From a checkpoint of a small transformer trained on Wikipedia.
Training: a variant of Muon for these matrices, 1178M tokens, 8148 steps.
Each number is 128 + 32 x the weight over its row's rms, rounded and kept within 0 to 255. Layers, rows and columns count from 0. Numbers have three digits each. The size before them is the row's rms in percent of the matrix's.

# o: layer 5 attention output (transposed), 640x640, rms 0.337, rows 273-319,337-383, columns 544-575
# v: layer 5 attention value, 320x640, rms 0.0468, rows 146-191, columns 544-575
# q: layer 5 attention query, 640x640, rms 0.0445, rows 384-393,448-456, columns 544-575
# k: layer 5 attention key, 320x640, rms 0.0422, rows 192-200, columns 544-575
o273 093:104101084080081190143135151117161099125106146120133131108170135110119129154107168074188135109183
o337 098:157148074178086119136100137142128114058108116171105114135113100123172101110090119147230139117124
v146 087:158106096097116134135102157190167052160066123091163109126120114107109097080100100166110178128140
o274 096:086164133099109093174147125129129114126139176129100144120033175150080090137216113081145096125088
o338 102:057143139167141154050105104141127142106145202098090127199029158146171136173111139171094198103162
v147 083:121117139126161145127131191100139090140044138122107166124157148101134081087088216143108046131194
o275 096:156112097133128088130130175154199140107122080125149094096201099106168105132161151163106148179109
o339 098:152173164076157185133136112124091086137110123141169174106170063153117122167101165135180081161119
v148 088:100177121095179126203172083138186075193121122119115097062090132117104156073117160120167104100116
o276 096:118136118104132145162122126121104137106091149108088129100131143111151096082124170137143070150174
o340 103:131164087148165153120120134099149110137165087095141136072115114156142159103150110114097077136080
v149 086:132166135168141067143106156191132159146139125161055121111121147106162109091065021115123134108102
o277 097:086160216121209128141091107163126156081173100129131144158101072153171177115088172123117101156140
o341 102:119128084178110107089073140136126153139100104083052133102126083102125101155107195101185125115109
v150 082:125033136172114076098139193152092163059211091114041158118113156141163126117157142106099092155160
o278 098:164086127128170079198090078168141120154178128143171200117106115141090145114120180174114100122130
o342 094:165140130118144123076099128137091142153073112174245105157151081133143144160150073135124144180089
v151 087:097096087161113068106070099065139095148186114135127162116151116094106097092095111115131157158110
o279 094:122129031118193108192161113086159120067127136151143113053193170107109067141168093117140096159155
o343 101:113121086159044138126157135151135119135158126113111171120084171158102118066102145160070187107111
v152 084:000060114106143137150098167136145178126206108145171152100082075134103130124079145136160153149126
o280 100:165137150138108120085155160078160125106101083153135072136065112103122138106139118146142152188057
o344 101:090132102111128126097062112141090102159179122129115163106110125164107148141113148124088127061100
v153 087:106082140128116172120106163129094088120137059106133087080094137124109101114171170113075125038127
o281 105:190170126122079123145097123144148071138107066165073114105074145161117114138098108129103149090123
o345 095:122084095105137123125164061082107104134137163098096120084152139070162081119183163130124164096087
v154 090:119131167147151129062090167154113147125135161104136155184156137138064140127141135110102096161171
o282 083:060111147154138147148158104145109156098091078125147142138125134133127173172097137121106077125068
o346 109:113099067164136114125099124203078118108143106167092114130156170076076172119074168171128041118170
v155 087:123061161103075133102123123101157116164103115160115153094209153124148082107157130122155132138126
o283 097:114104183126133089160150068142060115178095069119152133122141135136103103141104102099130152061179
o347 099:073094092139178145105115140113124132120091115150146153188118095189099094109133142135095126127138
v156 085:098102133167100113112119139124162143137058138102119155129119124133133062167108128166105080160125
o284 091:160123095116125102103133116120168104132082093128128163078071135114159079106175076088114111120078
o348 105:101175097179116131139105096126163127120112162150072100095075105163122116130081135123066101129147
v157 085:104118127113166134126140101091098120129121076112116091110087110186137148149164087064174115134187
o285 091:103110141154138092141101135121109125127103103110159097118091168209118124174182159185102134181175
o349 103:208128165137113134120092178099138131096089089072134121109117087092125135072115157122052185124144
v158 086:059159154128157136126122151111158099125157116117156173168138087161182147118082127127087170052172
o286 102:111144147171065102117119071157099150129120172142094129141111102141129129100134100106072174069155
o350 100:147098093149174155097104149179166103095122075107158134158095133139108144091117185153142162186073
v159 085:084173123122159156106073062077144128155135200092098124142119143071074101131152140188152140117108
o287 088:110134149168042174152180096157118143151112159155123197158158129182133075101125130133150162127098
o351 105:078106081138125085157197179126153144114152156169117179122140114108067100144081177153166214089146
v160 088:177184115131140144107068149176128159159145142172127095116130145159197122089110138101134133114133
o288 084:141116103074118185123115132161120144150120144125094117073183123135120100135092130088142097156126
o352 108:134110154116120140091084121128049103153094105148189145086159077127157176162120168122078080168058
v161 084:122175177147076130168100176078106133142185089138101121160149145121153119090079132161086106105128
o289 092:175102150126153138161147117134157103124116087106144079079255148118151114107193166142145181106135
o353 103:057132124165122091117187139127154134153029131157202125136160172200093162151115083093106154055171
v162 082:173117164114106115092126127115042115188130075117122144145120139142155140114150103168182135065136
o290 091:160090158173136138160142085116088125136103174130110163148145138065143126108161167120098202113149
o354 100:126139101122076099144141147149159122130144103103048119178033038145091192115119171101143171169153
v163 086:128168164150144145115152110116152115104149147128085113163113120167161116166144134089126175106153
o291 092:133106134115099126110135110111150096145106167154087136137144129120150139216099126181182118161069
o355 103:122154120140133142129132122159167109153096085098096127166149152097169188152151171163095125144105
v164 089:107097147097183124166078150131150067106125174174122137087148091123149124094109144123112153162179
o292 096:126060127131092064146090156145129105131171099091144175167128111155104095150149100140162117128077
o356 100:085179097085111134104093171072102117154139124150169107085109097155125077090108125118210104102136
v165 088:105122104096068114119083131114186137122134117139116195123085087121095118144138123172079128118196
o293 085:084112098153107140150150144118161150131156108138138148109133181145125152159135131095084111160104
o357 111:104130150135185187133182078113151105130135152086161076121129177132129157154174146142047064148148
v166 081:048127090074154102113112164152123099117098077073171183175104111109093150115121143113121119080135
o294 085:098185143180118061120165127159159121129074114121109159104181108118111130115153071131122157105115
o358 100:143100144133081155159149093140137116151116190135106084060152080170157136131116140115111113079144
v167 087:108166130128122116156083127146157114165177121114145113076092178140117168136182105144137137151133
o295 096:143147096120095145089123155132161150093136205108147109098161202141154134143132120133121122137081
o359 103:146186156098176105124167167117128146169090141147180137156150183109086118145136147104195161119149
v168 088:198162140105120134108078132080084130187172195111212100029116138144182127112171118133130100107183
o296 094:122128105118149125153122136151101133156142139144117168130121167111138082116135118115115169116104
o360 103:162113162096101155140118142115142143105157072081100104114152226069104062113196119145128122118105
v169 085:121130083089136106098095158120100128103133135106152164122166185067143148132089128151169167138079
o297 100:104169115136154136166153093108085121197116150092114081158136087182102136133133089113171047057110
o361 103:070165158217180103138125112136159161149149088112144145189087127119140125106086099092139121192132
v170 085:159096121107111062043077134121129125124144096132165129180128090140121106111071091114185111121139
o298 102:094112116158197141109097179165107132086084160149163137125130122081135173161083108168130124114162
o362 094:092121167141156123089150151141143142094147103127150068091148130096123176176142201090182130165084
v171 083:160086123140127113139168136138102149068126133131099124194158105122126057142086208115078136099156
o299 096:143204183135125111123088139145127130149125107165171037126092118082149107190130106158124163121079
o363 099:090140119136088156077112144162107120072192153112098147158119159155096173119117149130147139170181
v172 085:100128118134156151134205125126153084119096092082127209122156108126107141117101095137150114137141
o300 088:119093178141098180148169100125097175142095163113148146093127127146111154121105129081089151096156
o364 104:070100144175152127067122139077210128163094146170139180151193125180134115130151056164101177124096
v173 085:137164107077139135144116083135100133027132118153161108165149149196136173133151072068138161123114
o301 095:179153095101087115128151179115124141090117139134153120135114172089123089019145139073140132100109
o365 099:165145174104118140164130078165118166092159115102093131238123084143119132134080144142114153119091
v174 087:123201173091137127153112134068115135154135146136145167088129138140125054137141090180165134153131
o302 095:079184157122067153110181106103132137110153118116095208163098163143122181108179132148140152107149
o366 104:133135080130129087140147153140143127106175150112180074105141155179183096137128167082167170122077
v175 091:121148110114101166109067117097110127139109125178176168142197131100160155134142070139122123116111
o303 089:128061167158095080142103125122104142122137118154111118115151093164135138132147098156085141102111
o367 109:155121125143141177123160066100117137152104133103079141128119140161112104122153086104146082079122
v176 085:120116166152127177108114137122160146143129135115103154143103120161081159069146116090126141142129
o304 097:139079160167126089127153110149102139095078128117072131141148156108124126071146130121105116086197
o368 105:113110110109098132143160133153149132154150147092148153159068143153100160134128042165147090138156
v177 090:105118144098116110166068118126108130155178148102119153087192046129156133140078125108097154146127
o305 086:152084122155114148108118117093091107138086189142143135106179062054141162121129120064059167074158
o369 109:195110124189115126126139126127107174110123093136154048101162144086151101069122130118090114065150
v178 091:141131157106180097133162094090101125127075140121114080074124147136111047124061153175122137106080
o306 091:124071115143144104122110151167097127168157151099112116125102120153167049147123100137093152113148
o370 107:132154083116107149136130151129157119124162111150087130136121127151149102170113174138089130065116
v179 085:160110141125197097141105114064137112136186139107100054115163187162083088103044118066123142178097
o307 099:101106065184102131126124164131148143081192075135140075115192126100136117162107052146135203153123
o371 100:134140162116142125093123138079076159097117147155148120133172117140092103160153138128111114160106
v180 083:143041135191092091133121136187089121130114140147173117084183116176077088166126208110083101155174
o308 097:140121075118099131127153092173134169163091128151160108097172119085108119124091135136120161125138
o372 095:181115101090104156080096080071139138140143150063114080119121144140169160161133060114064095051117
v181 088:159079133099203145096082154147121136062144126077129135176152120154122131108058085072179150135116
o309 096:146089103127144151148087129157152135086201099121141170149148120168137091189104163154136186204098
o373 104:125195195146130093104134071075141104148118146109102093113137138125102131087152144180183149112155
v182 087:090161135117151141124130134107165176162102124113178119158057150067119158082159172105088116085109
o310 084:088175119130133122147142097089181141168151121157127190115065120095083073106133159058152136190129
o374 106:073085106170148132089168107119089126173124112083117127145106100102132096157118154149136208080144
v183 086:086154147136081103104177157115132145122101124155102124085165079136115129129162028116120133153082
o311 096:105195102170148156127187159134100138188183123140117121104117143124109160149178108103188143116127
o375 107:107126143149177101126115146133137111158135126151119155086188081147130158155115148131202055088137
v184 089:142097047125117111096201118085160182173161093173115183156129137095161164139153189148127157134124
o312 091:123197126100161119135078073108160131158135133164126098111095120127074172118103089156140170088173
o376 112:147151084129100165168106110107116125161163134178156122089139093164090136009125145165188084097151
v185 088:131071099100136119096136150144112128133153083125151131109133104111162140128115098100075087135136
o313 092:153135155139135075155155146115093116144070073114145134153071179178177182139115131110099080129082
o377 107:161052111168163105109132106097103138108079176108155154163137138063124163138135112156087102126142
v186 087:105071081133053131175091123128145079114132165171200112122106126163070080144078151116151194063190
o314 091:113133082052167147099186166118149132118159146093160113142183128139091104153124174152147146122111
o378 104:154119155097152131130117093110102119156173149112118195117057133123160177119159159143131134092108
v187 082:111119115153145144141157159145134168093137096130122113132159172118157115085101158158132128142115
o315 102:095108086135105121164114087145091124104092087106110184148154180154118117144126150113119097129109
o379 094:120095088083085076161122087138096149156201151107189133144139104073094159113117098178117154127191
v188 090:073176133134090109112129116167147110141156112089087146089182097096135107124119089142123094102138
o316 094:162165127144136121111146076108189123149160070093099100101091120109149131170118170113166146156073
o380 106:102046163108130151172150108125153145194175142108087124104097111148146096140094186162154209117099
v189 086:160152138163131101108128103082132137178111089090121166141183127149149142093145097096130097165145
o317 098:136138174043175104192121207154162119134111152138155122125145100135155162076129133129145080119180
o381 098:120150170148150127123181186111126155150131154137135126076148197073155119101090121130078129082069
v190 086:160124156082120146142117132153121170130157170085117058084151145123138160128084036136132128146202
o318 096:154155117155105093134128140091124133184128103138142074125095104124105123235117112147163151148110
o382 102:142107159161129174117112136119132136106102118171165120201186112091127145094108172069066124189165
v191 087:157116136073094103113126099128173167160148139123131161121113127106083214132091114186159188061132
o319 087:156122166117119179155150078098099128110076165092084092099209168108124106103182105135146095104202
o383 107:142134151107088132124097103090152126114129118142078071132137136192160170152138161079175145123076
q384 219:153150151098126072133118092134131144197110138112142135156189074151108126109094135149099128132129
q448 179:157125103103130090128114116129184110120148114132171103152138103174183142169089118158142194150150
k192 056:151073137103095114102163114070169185103136125114155126164126135115147103110141152091065124099139
q385 056:147139132112130104118141133098087168149101207059104141148147128111081102069146098141163153117127
q449 096:131138155112136159111132138091109136129120142094127112149138121122089110093138090139149111158107
k193 060:100069091139090166123081137149132135139134151165100126086129170130121159084120116140150061111131
q386 058:139115101091108126128063078081058139101075080101157127089109124091099165149164123138137129082122
q450 082:134115168068144095135110075116061161118137091111170092099148150148138090089102143101108139097204
k194 102:110084143167139155142138181169132129107145127082125112127126109114152104095102181142075157162155
q387 087:141129083155144144132171168124116141073137086134184090170122117126164123129166137115081096105069
q451 101:129056102131121143151130178076164158097122118105162111145186062096094086179177107139070140078105
k195 077:120106155120160092133141129187091096185119096166132131140125169095144103142181193095154128162096
q388 067:143121109092102115138086097082138158145120124173123094133100130110055161127106072082089139135157
q452 092:153093116055136144100067118106111206146125139132179107142172161171133106108121111108107171110133
k196 109:096173203116144137143091140110093123119132085124139112145172115092118118127101122143151126149161
q389 070:108138084166140143166151112101117108091176091156167098073142095179215115113137123131069106080080
q453 090:112152096155133058134088094202159092126115106161129110114088079121153151174160142149108104066113
k197 072:090108145159106101157130120118103142133123083136171178172167131114137117163085148131119118165166
q390 163:132135153106156148150123141114082125089169074103103057086112177120144159127153126106147130161120
q454 153:091163114065153102118163162066138177130124142139116065119085107114096089060164155111097120124135
k198 079:161071115105109172139109058127124139124154120108120140117172125161133164132107138152118184089175
q391 063:148106116126140121144125097114193146081108092158167125086113150125171142175111131105157143114122
q455 084:121172105160179071153128119150146118158164172143149106147127084079129127160137102091108072106058
k199 073:115139125152112170158130199104131101115148112139165082130137101152125130120124128126131133137145
q392 074:109147120162126136115142181128096087073097101081158137137177063131114091140108099104096074176108
q456 088:096154166186117095197099181134118055086087163119129132122143067114140135152124084163181105147084
k200 083:112136118133139136121136165140101124176104127192085100089131127091098132128159116075076113103160
q393 080:139114139154094108082135163139130137111161175139013096160095129126060133114141097138190140157135